Weights of a small GPT-style language model, trained from scratch on English Wikipedia.
Size: width 512, MLP 2048 ReGLU, vocabulary 8192, 53.6M parameters.
Training: a variant of SOAP for these matrices, 904M tokens, 3447 steps.
Each number is 128 + 32 x the weight over its row's rms, rounded and kept within 0 to 255. Layers, rows and columns count from 0. Numbers have three digits each. The size before them is the row's rms in percent of the matrix's.

# gate: layer 10 MLP gate, 2048x512, rms 0.0584, rows 505-539, columns 0-127
# up: layer 10 MLP up, 2048x512, rms 0.0599, rows 505-539, columns 0-127
# down: layer 10 MLP down (transposed), 2048x512, rms 0.0444, rows 505-539, columns 0-127
gate505 100:154105099151149139115134125097103110174127111106132106172054133124140155094135116105048133178131180144082125137130080134146113121132119067160117102066122147124107171109113120096113103088145145138162099174138176135138044156185123117177110144184164122130125103163112160039163127114141100157065167084102198093074121123181110054158134144149092129099124081099125138100133123131111096154118
up505 098:078166154092055124088181103134139179087128181135151057144147122151107176156157181132154139114108125092113088104093116115177083153157078139102120094129184101159144059153135187143130111144170145161111086118140126068092103098129149097120062145154161125173170150156117081144137117172165130141111079070124218173166106103092103099173094178119123127166147101138094151095075117168151133189193
down505 100:144149092109154118117151161168143209150158128123140123121118140156124127157122072069099121092129148134072105174145115168096115168127118112139136163086125104133146104068132151174157152138163099135186190117133140145194138123169132190106165120174142125102160111173104162096167143146097128153111197153120139139127173142122165140118138158149132083074158108074114157123086136062079099157196
gate506 095:106127199073081176128170116132132098116165145079165178136197100165118101146146172070114161152120137108117104128148163150108154092123126110149155091146096153178135143166130169139119157162173132106145053115113144112159103107189148137133150196165144138153146121106100134050162095139130139148067172077133105123097187121122077166091122115117127164160102181163086088134117093099063107109140
up506 104:150198136148185118104106067167148137123101140165129130177128109102164106082163147111188139119091110161128135182147053075116157090127147173087131131163109109174112115105080138122119190117125153109099092103197066119165094120130174133164119150143130198101094111119103096103108179106121138120108171123127105154139090117105153150137118117131174110173237145146121057195123082136110163134088
down506 103:141110143132123135143151101108149116072096145102127169155088155100180170159120167076150111118107108134133108150143181125212158172181104096111086091144176075069081177163088098166115133124007146153165114136107139117117091046103185168126216118154110158103150074132162174168097147120135058127098092176137078150167177091117111106142125145092125130133103054173150123137138118147137057119114
gate507 094:131111101094142125157123062159097096132184076117095114131142171149150109067119132106069118121091074100061128171147167100166189179147139143172109069130132164098095119095098113110131150121127154125085139118086118165069157128092151181134178133125092167161159132017118050125096112141087110167147125165145101149054160136143094097111164127131092168091120104136114109108178108140099167104158
up507 102:163173143093101137095170105107149149099129086105124139066175072113107101072129132081162113110072100182112126194122115118199119109152100143137120128096140132129073096126099112114114144095115178154108151143108097140107147090100091124085101132161071124122074148121077101090174107084114206129142128098152106108135089132168074138182047135041109136128102116124189094121145121135127086093144
down507 100:140107145134108126103117160109182104091134108157118179188138110130141146106128108204092141135143137110132120115050139157115187136153128073133098064115073108131198138197143146140147119142146134059157124145116093103071133195163172099114122110158121174125142079103137093126178152174096105115163192185133207137118145137129101132151173095110155104076060133186104102085137096171150110145183
gate508 094:112093147087142156138120133149150119133220120096209086146182127167105190093187152143165109133129172118106140164115165089130129169071123152065107098125093131102098176132115169131121096136150180118115105132104100149169076136074113132131161111116118135113098131116209172136109054138126094086134108189113123125129095084104190145129131080104128140155121098103072129099127134092108147138168
up508 096:107129144149113112067132178162182092076124190167151180117109153113077165111092155121164115187125146158114155134089148121144124152123138115064109083175141119099095116124157115149158123086160165184108156131111115193104079115101088081187079095145062162140118136151151136160152088090106174151159088190149111089087110123184108080058138152158110158141112134112144100060096097101153178069133
down508 095:142127159119133150134132106100112167143101146092080125093187138126152157138139142181169103080105123122134137122117148136103095104117140157071028124121099135185139094140160112055146088148109082125154111166076090115091162131124139152153106136108126133132123123188157141161162107112175105122107078112112102160093164138097173112208133104127086155117128136115166167174122098067155120115131
gate509 095:179127183121134114131161154075142113104105070177094141117113123153128129107056164145093144086108112112115124160115094192135153101136188110119144110122080114178169153117124126107102139129119166152054110148088129090141132091116096102165122093139112115111097147128150181154156092099118187111095085102147115125103146129136142099134146114123122100126146105149141185123152155196126133107139
up509 099:171069096120121156077122133130136155148144097037121139169074177186115147093117150130129103115142145124178143088105107133130177161110114155122139133118182116096082090145108133122123137097111090188084082107121123160153185161112136127146124078152096148145114108140167158126172190111118097133174120098126097138083163115116081128156103160172191126108182088184185142123151094121155108178188
down509 101:107108120136116131100138101158084170129162112138132169132127183124174111104092090167145114145074144102080126110081125152112103054099122072113081134172168139158132139091097105157095115066170105072135163122143219058173182163165155074128191143165176111110102108189102107135144114195153161091188132182108111121125140094133124108096118073158106155144159084100125201126129128144165136185169
gate510 094:078168156161186164165132049147099145180102103090140053095154150058130126117145145145121153118138149106203120171150214098113153103154125106162146160114151130163161137110124149135144105131134196174152124143185134129150152155165198089098140105133124087131101106085180144125167132138134110119111121155111136183122155108044127074085127131113150030136205102130170114111082104172155152131114
up510 100:141133119114114115153083144112110107120086099142079173215147133159207158138158100091210152096145133185121117154155127184117121124101098120134107118064085046121177169106114087157164114078135173114096122128175144172089134121136133106148132070138130075195170180129109185113131119138107114128099076095086163102192058135138171122169106159146100161132108102143152097131102094101160152117143
down510 101:168147080075178156139138139095174140123131118095163105135170091131071141169097093172147127108140116111176164035097119144107212168169140187118079085180173134172120100111183120145085139130155091105130145126112119062125139183156111159146085100114134142042115096088055071110119177139112111092175146156092221140105192131142125139196146125138202156120093109096158068160117149138143097117095
gate511 101:118117076142114127116129101161124157086130118120097110109126123186061101109104128135154186113166079157179149088092121108111148132142123081170139175159127131139122135126155159072109103131109150158075117073159107175179176126147074172114129111106088080096104117133082202117133070163199113130108178159103131150097056114148109135136124111121125064113097124159097167087105150067165136137118
up511 099:194099045113110137109124068103163114094096098097118116129160180165113086095120106113156178104107116130043083130124090109108185084116113164098122167065166096153129125081159108145057143131148140194098146117145192177155139087143128128161112142115076098186149086166108090140138144116133075117130127109109119128102117189148053126096104111103146091120164120125080097099083117117173193141148
down511 100:145140143182149095068149125112120159089053118119091169144099083130137083130163117126217109076118142170092130119148179143113112134152109111102140174196092128103115098095117085158093147128102140123128108153112138119108144139103181144111108087135114165150128156087163141138061121120173093121162181165106062151107139100175142119093107151140122184144192088166145087105130123133135096133187
gate512 100:097201136116158092109074132133113077128198152104173109083151181146157190153140082119056123125116149146148175177119116142133166122159128092130119099133096130102101121124167135125193135127139134124121128088153099096128119097158125175130151189136167107154160161100089098162149112219114126171053196081125089153123083149117125171146176171166110176119122085107051181106122111110131110125098
up512 100:105055121119121152132162152181141090150107089176166097153092077182122069131164113101154111081138111191114058160146110150090151133134130110133110111089177074113147130113097131099086146118069046141130091204114144180102108134155115111161161125083080108079121091126160089179148118121144108091095057163143115144168139128099139157093092091127158090133111114097109094151079023138123131133172
down512 102:151099089145146086156125099135140088147132136088139114134107139122107139121086121080146126092188110158114113127130137121107097133145142131151174112092143120149143120160151153169181144169087201106145161153142116123177117180125126122147136163147110085078131145124140096111099109130105152067179177154152166156139051142135089178108110192121064092117096105154125162155128121097124128111077
gate513 097:102090095118167155097110079050125129163054137112132119167081157067130129172172114102176124077111108142110117129086167125175190149058126097140117121159111132140148122179154074097206143102189072108141145111066161162102182219137154068127105138103185187151134108090129056117128141078056136044177105162123134134085145143138147103114087125074148101119118074171029133125161159114115118055118
up513 101:153147166166128155119040166205103133109080129167171189103110128124125088107153167172148117103103104194043081129159146112092056081151130138109112074162154153101125144149152106134132123093114120159195131135098093087148108156140081152159142110130114161133106162166150093156067148134171140126121176102130084123087076110152127150081100112186187103098134106123150179136149176112163100176109
down513 100:156159167145166130100096095138109205143079160059094164093141155148143153101201142131083143134122121132153128128164122148176123146089124126183130112152115114079118162169171124080163111081134091155090117124128157159124048112136143148175111185164124082140173085172141154147168104148085108139134121101112184153129108127167132136064100209111155105161174087159116121108145197077148109157059
gate514 098:162098126112153113109162087095100159137179173139105085101112123166132159129086081138096158139181120164075111061081099126116074135110079128127127109107133125098153120124174120158089118180119074122178137126123100113163119146126116101088145136126150148142195099117216210143060112133150141099131105121095177127169123073166131163146142138195098108158142188125128134120154080119094151095150
up514 104:151158115158186119179135219149086125178118086193073115075136113123128163161160087135144084124036065131056129128152159178131171145125127170176189156109113164092116132120159095104174116174092109099119184114099110233153155079097107100125148149172166174120108163115120149115158105145176114091131104188165086112120129145106115127146151081085119129123176158047125097121118121139112161147029
down514 104:129144132134125119156113135133081127133106128121086114097152162152090113185154150187143122100128035117135136161098122109134185057113070137162197130087077070081157122163117084152152138103105147121130146171127173119153163176107108128125075146124139114147148083141076138129159108042101145108146140151113145153136100140155084156126197165164088140134179107126177101122156103093110123128108
gate515 096:131173175107094232114126084122083095145099080143094162148091134135143097074120114120149106140116119107125140112134095126114063108105077102155139135086158145168172175126135170135158169071149120057107089101122122164155147125139095124158104118079103133189116172181164167111147087116135125134158086088090130084132128097115101106108148096103117145094170139110108141137171150117113147101113
up515 096:090163093128086190150136109182151109130110126156178161112134151143124046102111106091159098128131091125118139174074096101134093176126141176134162170166156183126107104199153118083112122192093133139120130118214144100079136133121158183176110147096111129129132073120128102191141097151147106125135103114128065120144093198150143172152086188149147101092094150128096113113143132137135117120220
down515 094:124117112123102206162109136101099100154148122069167080096097162100130128127111109130156158105113129170209063096167090093129127132097155142147176123141145122159145113125069127151100137120118107119138111137168147145150114158154074135230085070103108138151138137134164138103088090137114123150153104184103058093098094092078147175098129147115088138127124161116161172176129145149072054125100
gate516 104:136071165160117186174153098128133125127152095136089132132158115112145167158133088106178137177128115147173149171105135085155161173102095122072135074133144118109081134125140129159141118150156168088128099110151105131068139111127101126175168219126116137124157126140151140103148110105116144144110172125130158110130147149109134106183118124153143189123097181153127142128202145102075091131064
up516 098:079126184170154133153109096167127099058140126107140155139134108129103137165122140180045145183104130107090071096136145100139097069128105067142153180130150168140063119134077152109101164166129097082108073135104126134104122139113126164105138232092185155158104112147088039175074124190109099157108112087079160096095062167121177115156137149075125137082072089122078150157120117156159104160109
down516 103:106118179137080140076124095084173140152123136067098121136137088105195148159112093147120129106189133127150115097116120121127188125113118138117092135163174119110126115166122144133156105160171116152123107160097153190096141166153042131128211113164133119122074144212142135050040143131167137099114091159166189125084094113090145130123137148078105133184103117111131088124099115073120105173163
gate517 107:178111113101129205114114146127123157113153132151110124164138143110054133148117155103136105138077170138105112100203096140124139118154130094116090129073170085119125127071163133168110121103106120134121152124128080180198099104105086105159130159141058138065095142121112158138105115113099163178099197126065160110106174125090057114134090062161089090137122144133138110101133126143167109153168
up517 105:196160233101135124082143133183120083115140121174133161167111129108138121108120216135222109107147101102115172101119108163131143120139103128150129142150101109188128069164083130096114175182096080135094161203136071136150146109054144095119126130085122149096088157060081147122184205092162097107161172116121109144173170181131137129158114157124095121100090141078145130122111166124078105104116
down517 101:090108150095130131109160132102147210090124050107176121138143127179129153231114111137163097070174125167144145105109142177164124153123088179155139079131187119147121090161180143080083110161071171138153135090129112163105121130144063122112111130086129125145092103216092153192197143121128172148175131150152113093129125103208148142125129094166100112127099096100111083165086077094165173136133
gate518 102:109132153138194121169090158113113177107209134146149059131120125106156176156142133153081141108124168144098120140061114147129094168132081107121113125122129150104112126126172122140136117132141145083120151076140087177078136140101133175121127177066138127158138143135141150167128139080154136151147111095136105155165123054090094158121131066147046121120161113133142158165074164140113162114112
up518 108:145108144023126079079129131166113113104094139172199158121108117124082134116196143131139091099139156112188148130086136183112116126141150137113121077117126176086079132101088100140118091095061128129106160136071076141153127067133107183080162131158136116175114116123155159134149155092171126128148131117143104058183120128094136136173097120157126161155147134082109085154153173046081091135115
down518 104:096179029150166099101058142110126086158098138100135119155138126102158100141124169177122129095093077075108154118134133099151120153081094129125171050139105131172177127116134126120138171127116109112137153097103161090049119152168144129151175093108138157074140112085123126161135099119146126109109143137133181136093146152101083087101097106144095135114109119180201104167107109082149164157126
gate519 097:156078184114151187100092158145116109116081111133122133085113099131147133104153135150109157079190113116136089109112147148221119177091090128111160152154148130115119148124160133063138171141148104196149127132123137080167137153097072136141168112114082090138111129143117126112090136129097149069076128195098155114115140134148105082095112103189126097116159173169135091157153110077161150130128
up519 096:073152109040142128127133113164168137076120112175176119110153094142185111155156110126109134092096105146129137131142153172148123138094099099118109086113138169147159133129166135161104146101129123123153112209142155166160114157102160136086136131127112052151073122119158174145117139079081092141157089114136098128120108131150079140086159163135084159119111099092129159093165166117116103149183
down519 101:133159170105099129113168106091106124154104152149160087149204152122099109161158210101095103122150115109179106143151115114166169086121112140087172165126143108164101185144126128138093112177129067160136104090142072088182167151108149130117108099199112154127149165164115144126090141125080093142127156097166143147070129125162134093078118117071129083139143170126148165133106180120167094184136
gate520 100:067096187117122134073146092167128113162123149199122090130115119153170157089107184105145121090138072153136114123158097096145113080113104162127110170067184142112163064088141082117168153157122116130141128122139148134091129065151171189121011138131136153120149080137061107134095109175163099116135185144145120151194184147123093113126182137088108137085118097142119145129134130127122104111113
up520 101:137055123152211155101132089138051135113145106166129096157112142118115109128159200119084095118113108071142133185211087116130154138095114081127112112175119122203114124107138146155127115129114108099204131145125147179144211191048097141128163131151122138129134171078139192071146123094168120117160102077137113082169092091180118097210105116127157089104107109097104184100151097169138131144094
down520 103:143054090155083110163124072113095138127169168142129129074170148120093171180139124120106162143203122151141127118087148146145103136190149085088132079130126091237136082107159156155103120094175127154106161100083102137142124185119155109111111159100107183109090156149163077191103094123133147136138143129131121058098198124186163140144118119122161086105128099150162124174091141123122133084115
gate521 096:150105126115133088116145132162132078143099103149141144136088131132092135066137159132113162142122175144139154106129163105132095118077146135142121148114154128156125079070127130151067112160163169123143133122136137133169143114144066133168156147109187169162113135114103049091127154187087195147154141172054078116176106156145105159150132152143098162090122136152136129156155118131147172167067
up521 099:138109171140165137086088138117184113145169178140127153167166067131101070143156162158116152079133119159149087156107149120072165132138163136099105080154089157114079159129191120136091162082095153099115187145109177072136105114163151114143146145130138153160122105135132142157109108186175057102071099035169156134123110147136123047169137126152110137137168119169164093092116087113111163111155
down521 097:159163128169119093136098089129145092064102213098138101093182136123149101148122122154137134146167161126123180136115145098163150092051127096079148144129128098069107180146153132125197143095095106144159160055137122114145099145096144141121167140131136108121106143189139166150099163140165133105110115105157131145134131117161087063129134120136204125165096146160168125175133098097099110123185
gate522 103:114118133146114160053180185128121112085160149121131162118062126144099107118123157148148156123163106181093099101151188157195123141070117185118165131107153168125118152061067148149116127156171081124107100153103149111159202136179172128138129137116156158162086075115155133100192166092108123142100076132110126145146095071083127152176150122200127090152233162109100091113077109127087081116158
up522 099:114119108095146113200121115148090089094109144110106121077135106078070133146135098066127142113075122118172089189106128102104114164169136053118134153058158107172129133154139163158216150189112164134097145173159163103107164103136078120143143169134108134138168160160092094077139137137132055145132101147124105130137126165135186135111160175054158185093097142172082168140099150145154149126127
down522 100:147173101088196143185125076137095135142090138137091071105142132110160129103149110098126105113103066131087174100130108187118126156149126158173112070173130129090114118151134142126133092124102106159091087122144125087133126119110166162099144152142169165098113055052122142157156161212083118171083090131079115142084106078133163099077144185104183134138135136173169123110116130099144135158132
gate523 096:158131143144100131159082150102168124126166133142075108078107107129172102109085043164168150100133158143084080067175141130197139151199139069152133102134112075084126109129193140125089122080139106173140085062149118194073109133114080100134063178114136193100150137124135152125139127125156082170129153135126133104159088123119095165098158139098113113171065150092101163145124151120126182202166
up523 095:112115183127173140132134140088155085153198085173163162163173109189159065108133130142075157140126151131071112111137179035121161163132125089088119114100165092157198129156168089134148089102110090136183116070124155143053141189133105137140114144061133141150137098159157129140139120107075089129095164188127102099102094131142141137089142184116117115140128164127124095152125075142070125173195
down523 093:116146112144113106121098117091134164181112118122119127158140142108126124148183155047163120094120140117107113135097099134116085136095188101077103119149067096120130131111103188129162133162092095130124099199153084167126112106088129142151114138124119194139143138122114169122170158075168144123171108129130160139179070136116113114136090110127090141065105187112152153037087082190087107134186
gate524 101:145118159146138150130157159163187116083119187083191150119144134173121085134126150128093149132212114126114165132152120178159147102139124128173143096131117174156089111046191123149116130112161114129138128129063127173140109097104141153144083135125161126141097137096123135168093123161127152100064093125113183113139150124142164175135165059097167136161100085139150111104123107131131139120123
up524 106:175127136139135107114115095093153100176168091108110123130111129130120170145109131171055153129135159139120104138177161128099128085101183166060087090142169067111176091203159085097144161142079133154139125121192108117122173138134154132162168093158136133146149147095131127131142178163146131139124144135099092091054165156150142113086087130177125152067165148140157074133125153093127032155159
down524 104:121138097185170121169124200141145094122123121120091159212153120107115172117174150134133129175125159100081160159135150112057132107112130082163111100158179130105175116182144152141156156161145118177170109083149158115135161104089107129114115117091121099124126163186127113113132141088168177083205115133105078108181139164156181075132159113100132166145157192107105143122111168117093202108088
gate525 100:132117123173171128133120145145149141120137122158155129129124107145127120159173099158086145105119126127164140073109101137144109157157078112146140144151136103123110135060105178177201109153150118084114092162087174156082135200114124131153143118132136134084182133146154133107122154103118081116102109079143112160119103188185114136139108122138118165101133084088118092113114094140087146126136
up525 099:122131154102188074180147089090082133130096107138174147113125155177193159109144104093165096107136103183103065109157136151119165134116148105111129106110117111157094078150102105148160125060114148171186103145143137193096145094076079083117101148071170081140127123098112211137131102171139119167082063127141124029145093151138131080110141097128167119121144110091085124137082152074117194138144
down525 102:134171093112145132166120051144110152098159146201206148098126149086138148159147126104094099131103132171148084139144158138091135128109116177123126087154141089097076182093130125099092121179165080123117164095178129135148106117097142141145133082036071067191150154159091100130122134112134131126131132144187143177178116158150100064166079136142110210094119196163109128124126110161172143174149
gate526 093:152149117088131123167208146115104054130117060106072114135150105137135153102118159130116152146144129101145139110131124148146177123160100096083106132085171161106159119086172158151108072106129157144144136084138129101149115110159127156140117115172058178110138094177154152117135133155134169120118122099073182137128143148113123106095162110132175184107109157061147148133151069110233159094103
up526 100:105144149104109075194120078140136054118131123168136125126106049124082061090088109126149074101100084149113171065121108055145109163147080129137140184091133180152133114146140148127130098103109114127139123094148173096160166122167152119126105150144202152128062117070153112136119124154165120092157110119108104105123114084088112190128166104152130127111184171100103094173172120147142162108174
down526 096:157100055152157168106102082084112149182115138151149104091141101103121155163144111170138086131156054091113120143131088180128102141126073118130112121175116125154106064106123133080164082145182116109128126113146090089122161157163139148132178132131159164106194136155172083146107122156125137087132169173082144139169100139148108131159121115086136187123155149146140135130135137124125129116100
gate527 107:107095101076150123082156169164122103102080156119132130160065064206145064135168129099100110152126160111138126068137082112127081136105103156117114150103103135109162127130101114098159112103089182096122211101134095137072167113145152110082154166052084105135079159085166154155117169127084155136126094115088119139115147090133130125153198124147109146088149160194136098068150091135108081099154
up527 100:129190147097118144149091179198190124172152080143112089138118085114119140130109177143103080080129105102110141187131164155166136129125142084141136147082166111084151111199078104102124079127103120125125101135137101143126098140118157111142106115170177106168172136181118053088131151186128124155129195107152145160122104085147144108106133125105098095100129155127134114129163124090123145107127
down527 097:176135097067143133130127112140110104191135181114125169117157100117096130164119113155145112105111128128157150059146130104101120134120124128102175187108130094154115147173145168160157084103052153103157186138083103132066150111113123144050167159105074169121179162099125132153139161030077149071110104189068098147124097097153150099097109125104083127148159119166193171162125174165140138143093
gate528 098:148123147114160039159120162101164115070130125133119134138103081057157133139089136166120127089184136144140106152117101079134106137075109056136105092093121143133118138157110106169160129112156166154120146137133100091149111141117146122175163202154151115118119155071152199085191196094204104123117159083169128105126142107156089102123113143123146173140158156119099139126166179136162081107060
up528 097:127178060149106056147091190043135105146089164115115118090130158143096066149116115179134169163113137132163078142089161153058088104162103152177121121140097158149106132167183107170142124126076143096144147123187156144107134095140078147141118097091103159086104085075064160111085212151087189130118089127122091170119120168121135120077094165166107147126135109101075134060160107139107130193133
down528 094:092169110121094163132137149090141089169062140140194099097090174125075192174148125132150178154134128158159096123106169103174103109167182211174186137164126124144135151145091106115117104128059055066133114130114159106098116068114146124087113121071140109095160090116197153062164173133136133106165042100070133051121122119154139106137089097110138124097112142159140145061143114117165105144216
gate529 095:134125114122167079183070144156072146102130101063123124094136140050142074115178109151134081073175130120093167180098106168149152137116111126101082085144113200114173201145152181181116186116165148153100090117128142156099126154118166065090085112105169131093121157109096154121128166185109154177134118090185136154141124097058154113111120145107105115116069114096108137141119162119103125166119
up529 098:180141172097131120160111117109164111160169127147112181085189112126140152163165118085110187154136103105144117127133107135095123179116153101141161134116085169153196070167148126128074167206174169168163118131176110075120122147129152061110232157153126140069149140155085153094133093076155143142112156154107116087113188172136087153104091167089120162131148121086129142109195189108112104160101
down529 101:134178150124134158135152150071117124094093132164134097082144079113111138197112101138113117095091108123052123169126155062106141176104146117131151131136096108125173152106067115104158057128125134178160149090208075144175157156170130101114128106121218135119080174134147111153109142131149137184070128107137158102164033110112132174138138158096120195151113141135202119111158167158196074098147
gate530 098:096162124147117166098130121097105166069081106180146186155106196153124109098139113134061131107149167062131117114128135140114140127109102111182173106162111148203101155131129155183146155103128159125092082091144149150146146035075111096179119087131123053161172150052133119062126053106060144192111134107096108133130107149091088149128133086149153116148178142108153090131113179098083114154174
up530 101:092150100133026134115124173104107090107085070091110166193132127075129154127112108145157138080123108156139112131125178119104122140122132093106107122121156165161153149098119086124117109152139144139152047117131078102211191077080106085129128139111136122092132138189081200112145121187098115118158127106140038160143142153114118149110183129156178085123141141134114202138111120109120156164133
down530 100:124115171080171109150132146146134188073081127112142189110087102132146165076144122121128145059123111113196139105176094139168120183147146106135094169114107111122123158141109150128168075127097146120103135157105169137165156129149127093125106157140095095149106179129160105162158078126122131126110117148067180110156111156109169062141114103122153067159089189071115153134114112123164070124106
gate531 104:165138148095141221155119163118108119085106135057143149195111114128120108109139137144133111076082200126092132109136108134111121125104141191139119101037121188121125133131098114142170158143187097062140076156135134148143135174097142175060105150119114122107116093105055099129175139110137120103101127137120138156082064203105170168086135089120120127188132135125121110154110108122178134080197
up531 107:117147189108108148063131164078121120159071105121100084147084115096128107131159161129096140054134112186162126128125133186071122110126137152190150186164188129126114141078182122119140139118142160152177139121127178179151138119103164111114201087060132076123134108102163145116089122145114207118112172161126087150089129151131100085103069138166173075086135152146123186145119093105093134142089
down531 107:139146138163179176121123194162122148129135118083105121109144178108120132148117104115145100122148108159067165173181076123163162153118133160139149166109157124112097156103098104079128156161160173143078128072128128088106145091133144181080137079105142165097119110107074184160141098118162212109115078131130124111159111193134111095114190117164090124119186125101125118136132137094153118092173
gate532 104:227136060197177076125196183145162194078153064127145072169097081174130095153124125117161173114138134129120132080101149100171166139134164202082133121131158113132130100158097122153118108139206129120118091141114186102126115142093068161141145103149156079101141106199095161093122127134150130098120145131084158093124137129117104130142095084151090162147114109107121142068152166090125096114138
up532 100:154123152111153159051089126138102108124156157173100133117108118138098128072142118155164121125141123115107140118146188205079143107132101082136120176110097156094170170142162129145129117091116132170183170116119150208101136158130123090122115103131141172162102103127136137152134159104097112098124136116126124156129155122158115158077157061152183122119153108130095108111163107088133127093094
down532 099:109138057110091139102149096103099102055117146143124112083139138129123090137102094152165084091141215173085118174109074153151122142152159103174129122089137074116128111173114102106146078122120148207160133156150084144142131104124111156095129157075128127134085093122152097129060173146138085105121107070106127133187142128104150149066143114176086096128148107076076187137149142144170159113085
gate533 097:144171144177084099121123156147076188160136122103145083175200122089106121145119160109146135137163155150124122123117163056134152102108060127171139100115131107135157173116081122103218111086139033127114080083139121118120117146121130183146095077172139128119123113148099113111178095130149129096092158145126150128058134080104123203124090103116130144148155104117158174075114105128117165082125
up533 103:119101120141140111130088114168129119076082115122136095033120072138162098121149151093131067142097180065137115124111076122087180119157152134055108066139128131119077078078135172146096157121162115137149135145174141095111130086089080072179105109128103079156146180135108149115086150126132122157148113133112143097173091104174164109123105129139122136141127112123139161188131143067101092129154
down533 098:149102114154154061077169137082108117148114110145063148162063110044138116069197111119120097196109119118101105081226138090132128178120157148106130137140060085129107148132067172151170148111086144124140118154168066161159136116085121119177096142117134116130166154157151181146157161132157112136131177067223133124119128122133162150105135103073156117117054174123193145116188075103130129119127
gate534 098:127066157097140149123136131178110132142089156130172083144133101104215133148122084144097163082092111137155167103144094125153087060157147133129148059101126126104091119109103143099117138104148142112085129120102129172128082126128111153081110099133138152154162136091169160094136110126175102180154129114151137159101158157194125170139108121127141171160160137129098131133151166153135147132161
up534 096:158073127129103165116171173135091112118114152071151174165119109168129140137155182113122150107116182194139155134115176074089128115139070111153117184191058100169173161096124132091128118107128144166161141125111146087094128191177104091146134175127115112140137133093173083093164151127136159169127115093121120088143183130128098156141171137122104140142154122123151101106120122147095108105117
down534 096:114171146158179114135096116110130121128165166187160086171149167102161095126151088142116085168068099115105102144110122081176109168095138128144152141103056155131152120194139058182135204137134154187142134127120063105126185116149082119176133073132114087157150132126192082029129139179171131131127070100128141121171114095096132167205186100098093104146107155141111109166114181180165140186110
gate535 103:136154098116120102191148109138090124138130165023128112136128132163157122130138120107140186139059132138159175174164089141122103156190147144127077125109156046072082187159186161189150090096102150147124166109178085155077157149097123114155170097141125104119215171120149135130106166126157134071210139124061096182097131134168134126157153091097115113172188185124097067117095120195163122099128
up535 102:092144128181128061149098109119103110090132191121113094090113118122083159150135156080154113082140103136125100144100108126146135151150093139225106183161163121071118157095118117149132112145177171140153126146007121123162106123196153111195125141134095125115122152152109133113106115101118090098087139179095156090107061088078122108088161088126109148121154135109072131124154110124164135151155
down535 100:136107113134153125108125094130136166166112116132181135070096150148106142138126132151081118119125128135147161146167149083058170113128093115154174113159149145132144078097159132125104081107120152138167131112072193159108135127068093200120135140140132136159147144080139106036143097148148108142131135159128106144135123100102131145141132099081097160122156143096149077110133114093114116086143
gate536 101:059074129130101191126102120112152152128175162114144211094148089112136072125120168115114137095096148136156145149114137090160138126074150154129140136158139149168108107133109117202159164139171101156146149133116147084156119153155070099154184148102122040108182137122126141087148077151152143069124100149100144161074114149157112111131062153138135130125144141042127155169129130134130111126102
up536 100:012131141125131060129138163157123142156120106127125171125151165129123179118154201101107169129122127106122156122206154120070156178177134200093161064143134093170156089133165126102152120145079078133158093144120100166142143103089102164145120115081112111088149110100119102206123093106112080148149170127105150117112091092089157104145091163106108120172118139125106145153166118096112148133119
down536 101:112178135108173171143066141151138126103090120079138100107083187097161157103101122151120108126143179173164155103120106146168135161111077114126125144101094148132105088155188116149141155161127128158192135082161103178143139146132176081120153147168133162108122108147079106128132126127119103145144153145085115104127131153167138086117160142149131109088102159159146135071131113161191122121150
gate537 103:137097137120158136156158078131127120133171121122137146114145149165079164198154084113174170119186178158074111112130163118099136049069149125146145110110083127131154165150141109136160136110156141094141191161078138079080126192168163175137107119164165099085140208172054113139116073181106120098088108131188136166136151089170128116139137132076163116132159178137145107111138137110092138110179
up537 101:090129113133176112105133125067149056135107089114091190106070170169142068090170114110139114174137079165134116101149106149108170154091144081165136122115145077152197126120056040141103086179081141114146138147124122115125137127148136162155100158069100134084148046161082106131125099140147121087092190109100122151144066161149174094148122150174138114087130145177092169114106154116118074082131
down537 104:121095119120080080174139121103056106114120094154129106153187118190154157077150104158137116163173127106092125162165148137101142077143167159148143061096155125131162133185115162088101151067166127165162133103134099121141129165095185096199110151158179166105133118076170071150030102147113112147180109115138146171079119136165167135099120118148168142123167092123104160094117057098099100134165
gate538 099:167136087115134181109122139130126114096164078102157097142157146078159118123135100104110170138096109165197139139154136061109169093099075082088149130093084101067107127122137130110120150154153111176115082076147158158194147112133150225150052094188135162068127068073084101178086137086021110136106117129094093136114113149104093130141188086189217110139133101053121101140125167107157068119099
up538 098:128100171132104131105129089111193160133096132108121073128070149115127101089133105097143155124230139143177159168144148096159131109104109158105096198145145151110097097203139176157112112134192072086140159144169171127118112080153093153068121121150127132112124154156062127098094138122164133065117131124129151083189096122157140118163136060161070102110162164088050124190082078119097107116111
down538 102:187098094181125147149109144173113123089124153136149076165153123130172135163104176136154171118109122121092102134176145116107125127148099120154053143149141125094177126145192163161132155154063160105121104094138105159194195128126154115141111126155126183152125038099139140076139171183179143122097143139138151142157184088160153104129105121190146148159144130130181098095109155184167118098117
gate539 101:096082139109205167181143147126136128149107142137148119135168154121095088107086089136180124137160112118096153134141101077118065082175123150204115155159104143159119119111088125151089077128162168154093046100037139148143140148127133112131155174111140186179085084123154105140086181107103082125107128106124152124095155068157156096110121084113110081092138159151121081157107108146131149118100
up539 103:129140143093071158121132179141120096140105104105176083121169120150116162074182179137174117121139118127133124097123095089131142077179141111103119070118132178146141136167226150106140109118135122168123115117168131117128120093199075087200099204136160182148070115090135117119091078185149154116116148153128119175185152138206144084068134141136166172099148122162184125106085114104139129090139
down539 103:135130118141162134157065187133115102134122100111120175056156129197110131142119161144099111129130167141113068145126123138087117138122092140132112149123139135143088087146169085149135111127120156054103121137113127159126159090141113127080156128134145072091164116203095108135151103056160117089121128099118124161120123168158091111167149090175077149073107093081164159054115152152144058127112